Weights of a small GPT-style language model, trained from scratch on English Wikipedia.
Size: 13 layers, width 160, MLP 512 SwiGLU, vocabulary 1024, 4.87M parameters.
Architecture: biases on query, key and value, untied embeddings.
Training: 96M tokens, 5875 steps.
Each number is 128 + 32 x the weight over the matrix's rms, rounded and kept within 0 to 255. Layers, rows and columns count from 0.

# layer 9 MLP up, 512x160, rms 0.0804, rows 85-98, columns 80-159
[[ 84 159  89 115 135 142 106 134  85 171 177 174 100 151  95 174 105 194 124 120 157 174 153 146 165 170 100 177 108 162 156 150 116 119 122 141 120  96 122 147 131  73 117 155 156 130 127 190 134 124  52 115 136  81  77 140 135 165 114 140 131 109  86 150 116 104 116 123 148 132 137 107 138 168 119 126 158 143 128  55]
 [126  98 156 132 105 138 119  95 135 201 139 106 120 127 163  88 166 140 130 104 127 105 181 101 126 106 108 180  84 139  96  75 112 163 147 174 120 112 117 160 170 132 103  94 126 156 144  81 103 102 146 211 142 137 139 207  80 148 141  93 106 131 150 160 152  67 108 104  80 138 133  88 129 168 103 114 105 154 134  65]
 [143 176 135 163 137 160  83 109 117 115  95 122  98  97 102 103  59 107  92 111 196 165 142 105 183 134  47 127 122 144 165 154 156 102 164 120 150 156 116  94 141 124 130 114 103 176 141 109 157 113  82 132 132 153 148 112 193  90 121 101 170 130 124 113 112 150 130 166 206 102 104 180 165  96 141 168 121 106  89  96]
 [134  67  39 146 102  85 139 114  92 123  93 141 135 149 162 151 134 102 124 148  95 140 173  88 173 167  80 115 139  93 141 164 130 159  80 193 100 148 137 141 122 149 139  89 117 129 168 101 152 123 168 177 118 157 162 108 142 133 157 117  95 127 138 147 115 141 154  82 141 128 120 143 147  82 136 126 137 107 134 141]
 [143 151 139 156 111 116 189 105 130 119 171 132  62  87 120  91  51 123 150 180 154 165  87 199  86 122 130 134 112 114 140 167 131  98 118 166 147 118 130 148  58 173  51 159 145 144  80 153 161 129 122 149 110  98 152 100 131 165 108 203 128 137 136 141 123 139  72  90 113 192 134 138 110 123 156 132 128 136 167 155]
 [153 134 172 141 157  91  96 151  79 118 121 128 173 179  85 178 154 156 153 102 159 115 139 108 130  89 146  89 122 120 176 207 101 145 134 135 124 106 116 150 163 126 136 148  95 126 144 158 100 159 140 172 162 121 100 149 110 146  94 102 146  92 122 131 176  77 138 185 140 115 150 177 174 104 164  93 119  58 109  59]
 [156  76 142 142  86  77 110 107 167 102 124 169 120 123 148 179 164 114 160  98 119 175  88 151  77 110 130 108 137 110 102 148  49 154 116 122  88 154 146 145 114  91 157 127 190 159 137 112 186  79  72 153 192 193 105  88 137 177 142  89 114 141  61 127 144 119 176  80 171  94 166 147 119 120 126 156 175  82 115  80]
 [122 139 132 194 152 137  73 160 176 143 132  93  56  95 132  41 136 104 140 124 132 121  72 125 104 106 116  90  98  84 177 152 149 120 138 107 126 145 171 174 174 124 130 102 113 190 155 144 140  90 199 150 150 109  94 168 127 148  84 132  65 124 139  98 120 122 166 138 102 159  90 163 164 142 110 177  56 135 105  84]
 [104  77 162 142  83  77 160 146  95 155 130 113  96 164 109  75 160 137 109 144  99 125  75 144 152 110 164 132  72  96 172 157  55  82 101 131 119 119 109  94  95 143  46 112  95 123 123 107  92  53 133  93 123 164 124  97 112 144 127 107 118 178 101 129  99 169 158 136 144 166 160 109 120  95 129 113 122 180 177 122]
 [146  71 126 154 111 146 201 146 159 110 181 160 172  88 129 127 186 150 192 181 116 152 127 132 140 100 190  97 142  55 118  87 152 169 144 150 171 167 131 119  82 111 137 159 168 185 126 175 126 165 134  84 136  95  82 119 140 108 158 144  90  68  92 107 143 128 106 162 155 133 104  89 118 100 140 145  93 110  83 148]
 [ 70 123 124 141 124 132 196  82  96  72 137 146 119 180 127 114 161 116 138 166  87 159 114  98 161 103 112 105 143 138  90 134 149  91 107 176 105 123 121 149 124 156 106 123 133 134 135 110 163  96 143  80 169  99 119 133 133 117 140 110 170 200 148 113  90 114  59  78  99 202 157 129 137  96 131 164 213 105 112 131]
 [109  87 113 141 159 106  86 127  82 162 131 174  64  78 137 172 104 171 128 107 165  90 119  92 108  98 153 147 159  97  86 109 107 168 165 140  80 102 137 118 104 127  69 121 140 122 132 155 131 120 119 123  94  84  75 127 142  97 111  92 181 141 131 191 126 137 158 122  90 105 124 139 114 180 154 146 157  91 129  97]
 [135 121 157 109 132  86  89 159 130  39 177 120  95 115 127  91 128 112 119 119 183 102  86 121  96  98 159 142 184 173 180  68 149 113 102 152 156 127 149 203 127 131 120 130 159 176  91 148 191 119  89 115 162 113 156 117  93 105 155  81 167 145 114  94 124 117 181 146 115 138 166 182 138 148  63 115 177 111 116 133]
 [104 126  77 139 113 151 100 143 128 120 143 106  96 205 157 133 135  95 117 122  70 109 105 126 119 117 149  78 116 168 101 179  87 136  53 181 126 140 150 160 136  77 112 101 140  95 110  90 185 169 137 115 135 117 155 170  91 156 116 131  85  88 130 127 118 108 188 111 172  81 123 137 120 174 181 145 116 116 139 116]]
# layer 9 MLP down (transposed), 512x160, rms 0.0855, rows 85-97, columns 80-159
[[102 109  61 117 176 139 167 106 125 133 145 107 156 136 153 146 165  76  79 136 103 121  92 112 114 195 111  86 100  86 133 138 120 135 119 184 122 151 126 158 109 171 129  52  60  87  98 154 131 136 163  81 162 124 166 158 135 126 101 160 188  92 153 139 139 147 141 100 133  83  78 154 143 147  95 101 155 127  92 125]
 [133 164 142 188 138 103 133 156 158 123 137 106 124 135 144 134 132  44 109 103 128 131 106 143 159 147 189  67 104 116 118  72 126 102  87 139 149 105 207 162 109  92 105 151 115 133 105  99 131 178  74 101 117 107 196  87 106  93  61 140  83 102 111 135 115 130 119 127 129 134  82  88 136 126  92 119 169  87 107 130]
 [133 116 115 172 133 130 185 104 116 143  92 179 180 126  90 205 134 118 126  68 144 142 104 158 134 149  75  95 107 113 150 133  99 126 148 164 103 211 153  83 146 135  71 153 124 147 115 110 110 185 100 121  82 170 154 141 138 155 102 146 185 100 109  82 167 177 100 135  88 136 134 117  81 152 105 152  58 172 204  95]
 [150 140 132 121  95 113  89  74 142  77 184 158 124 148  35  99 145 160 110 125 183 149 148 121 157  85 118 180  97 152 119 105 115 138 136 103  83 182 139 121  90 157  90 162 166 124 150  89 109 163 130 145  91 128 131 134  99 181  82 176 157 160 137 155 171  86 129  92 112  80 132  94 117 136  73 164 102 137 154 133]
 [129 127 141 120  42 148 121  79 135 149  73 115 154 161 134 146 126 158 150 154 117 123 100 161  97 107 135 132 129  95 139  94 126  91  62 165  87 112 136 119 183  96 141 114  67 162 107 123 157 146  73 104 184 157 121  99 129 143  58  78  88 145 142 136 111 117 142  88 118 185 115 122 174 138  93  81 123 104 116  78]
 [129  86 179 111 133 128  97 128 106  93  99 102 107  90 149 117 110  99 161 110 152 164 149 148 170 105 151  74 192  70  82 115 157 146 139  86  73 127 133 146 207 172 119 128  86 160 117 111 175 102 169 121  95 108 172 126 135 158 135 161 140 133 140 148 121 115  54  50 128 148  92 143 105 177  67  92 138 113 150 134]
 [ 99 141 114 148 167 149 113 151 142  33 140  91  84 118 160  79 196 142 159 198 132 120 161 104 113 154  74 140  92 155 135 133 121 116 167 145 127 150 150  83 186  96 124 103 112 139 136  97  99 115 137  76 150 139 122 172 119 140 159 110 177 122 108 188 138 183 165 116  94 187 119 122 147 153 196 128 118 109  72 143]
 [135  89 129 154 161 175 134 159 129 157  93  74 143 109 180 157 121 132 100 155 119 125 146 152 135 103 108 124 185 143 141 141 128 155 119 105 138 117 152 122 136 119 129 173 133 104  89 102 156 164 149  96  61 151 121  99 134 149 182 118 113 120 146 161 144 107 106 128 114 115 122 169 100 158 128 177 154 162  99 182]
 [169 135 134 137 125 112 104 117 106 179 162 114 152 105 129 151 143 105 146 121 163 113  96 116 142 103 101  80 123 155 117 124 160 174 128 123 147 150 147  89 170 120 201 105 130  96 109 227 108 151 173 118 125 101 151 155 126 127 166 125 134 190 117 169 132  85 153  82 162 101 167 157 146 136 187 142  91 108 190 148]
 [126 106 199 129  84 132 123 182 140 128 163 126 144 182 152 117 190 102 157  89 186 151 213 152 157 127 130 155 108 120 131 121 125  93 154 129 140  87 129 162  94 110 138 165 128  87  95 137 121 167 127  77 116  91 157 109 184 119 153 106  74 163  84 139 160 132 169 116 103  98 144 176 142  98 102 131 146 122 119 142]
 [152 108 105 134  71 127 115 107 124 131 127 134 127 119 160 165  96 134 156 130 155 101 101 136 117 139 143 120 180  97 151 100 124 130 116 138 112 143 145 140 120 115 157 147  89  81 129  86 109  97 143 160  92 153 148 111  95 129  55 136  97 118 168 147 165 167 163 158 128  85 109  99 118 137  64 123 119 147 147 126]
 [ 65 143 118 142 184 114 114 150 195 141 138 133 201 216  86 102 153 121 183 100 149 105 193 110 146  97  99 145 101  77 132 127 116 110 120 150 116  92 108 114  84 131  91  63 111 107  98 103  48 179 130 161 158  95 145 134  96 131 163  75  57 136 155 127 142 150 103  24 157 109 140  94 167 188 150 133 151 120 157 123]
 [ 92 135  50 106  29 115 112 165  67  82 128  99 152 106  90 129 150 170 117 120 112 106 128  86 152 141 103 108  80 156 143 182  97 175 138 148 166 137  93 174 133 147 100  68 164 121 128  90 171 122 156 178 137 174 175 194 135 150 104 200 178 148  58 109 104  95 147 158 183 147 146 159  75 155 185 131 109 107 162 157]]
# layer 9 MLP gate, 512x160, rms 0.0839, rows 86-98, columns 80-159
[[ 70  95 109 129 143 122 155 142 117 183 111 179 158 106  86 131 160 149  99 186 113  88  83 103 166 171 145  71 127  95  93 147  59 115  75 120 162 133  94 132  87 165 115 126 130 172 150 155 121  74 134 127 132 111 118 158 145 117 117 166 136 140 199  92  80 106 114 137 102 154  77 121 186 136 117  92 125 111  99 107]
 [162 122  91 121 137 142 147 155 117 173 180 102 146 132  82 193  76 159 148 169 130 185  96 172 151 170 123 129 123 168 125 157 165 111 123 129 151  96 155 172 115 132 155 121 135 150 152 147  67 129 145 135 149 135  95 152 100  83 175 104 162 141 163  98 130 116 152  40  74 152 212 109 167 184  99 105 134 145 184  97]
 [142 134 111 127  85 108 169 139 141 138 140 146 129 114 114 147 110 113 118 149 157 161 164 113 133 130 154 125 183 190 129  76 103 158 113 142 106 125  90  93 135 132 148 169  98 152  91 145 132 205 138 172 127 100 145 115 146 144 159 121 128 164 118 139 137 143  96 108 128 123  73 139 121 161 101 149 111 183 155 109]
 [172 124 122 103  96  60 142 133 115 125 139 111 126  97 167  97  95 136 165 110 157  96 120 146 129 151  88  83 138  70 171  97  77 104 161 108 123 162 116  79 112 130 191 128 104  82 182 119 122 157  90 118 121 160  88 157  69 176  92 176  72 145 174 125 168 109 146  76  67 158  88 135 117 120 155 101 100 168 130 198]
 [137 134 149 149 104  83 188 125  85 117 107 127 127 195 108 103 105 100 141  86 174 127 133 125  97 147 116  98 124 103 104 123  88 109 125  68 144 162 137 176 102 142 157  84 161 137 166 100  39 117 129 120 174 165 129 141 126  87 189 148 125 149 137 128 112 181  97  92  88 117 126 104 127 114 151 130 119  96 106 120]
 [120 120 102  95 152 103 103 122 116 129  95 107 114 118 135 117 113 104  96  85 111 127 144 103 133  94  84 124 126 116 108  96 147 171 110 150 154 153 149 122 164 161 141 211 132 138 148  91 140 137 149 130 121 122 143  60 138 109 143 108 131 116 170 163  92 138 138 167 103  99 102  90  95  81 143 180 103 133 205 138]
 [155 157  63 110 127 158 142  99 178 170 131 127 115 156 138  99 151 132 141 150 127 150 105 155 164  95 132  73  88 101 113 129 140 186 133 118 107 138 148 116 134 109  63 115  92 201 130 112 142 175 179 138 128 118 169 127 119 156 140 142  84 129 134 121 128 125 132 132 149 140 107 153 134 101 108 151  89  71 182 131]
 [130  75 174 144 117 133 114 167 132  96 154  87 127 118 136  89 133  78 120 132 109 106  71 151 174 114 130  97  90 152 139 102  91 117 117 128 121  90 166 136 157 121 149 117 118 126 105 102  90 141 156 126 107 145 118 118 115 110  97 125 188  58 141 125 179 135 106 169 137 163 167  55 129  79  63  78 111 132 100 100]
 [153  62 122 169 127  84 144  86 166 140 170 102  84 149 101 121 122 135 115 119 128 117 138  85 132  88 149 103 126 140 121 112 140 132  67 129 110 166 135 127 142 123  88  29 167 164 120 144 101  84 160 158 125  74  92 170 142 155 111 179 140 127  69 131 139 100  72 174 166  76 101 154 130 111 162 152 123 109 108  89]
 [160 153 156  93 181 124 108 126 117 129 164 147 107  87 132 132  92 123 128 117 169 125 117 149  99 117  93  58 174  83 109 115  94 114 158 125  67  71 119 134 139 135 112 152 147 200 120  99 110  73 159 158 142 108 114 120  90 104 112 108 126 165 134 185  84 112  81 150 100 116 106 132 178 147  70 144 109 162  71 120]
 [160  81 138 128 126 108  76 104 102  96 101  96 159 174 160 124 145 134  84 141  57 106 116 106 130 174 115 136 111  71 130  34 101 135 144 119 172  93 176 104 105 124 159 130 121 173 123 146 109 143 158 134 177 101 150 145 122  73 107 120 183  97 184 121 128 116  82 124  98 147  97 151 135  47 130 163 123 174 124 157]
 [108 135 149 140 128 136  63 146 171 130 200 118 169 153  76 117 118 150 115 118 192 173 169 101 158 119 120 144 113 117 126 145  90 114  87 117 157 149 136  75 129 114 145 149  93 102  81 118 143 110 155 134  96  88 129 116  79 143  96 164 140 124 108 117 101 118 116 145 145  72 124 150  85 152  76 208 115 133 141 111]
 [127 163 112 129 130  89 126  99 187 142 140 167 116 116 127 116 130 112 148  71 156 173 113 159 148 154  83 142 177  87 132 103 166 120 178 124 104 169 132 139  61 152  75 117 117 117 151 133 116  98 136 129 116 179 148 150 112 236 124 118 129 106 138 141 189 174  75 126 171 155 147 130 146 133 107  88 141  97 103 179]]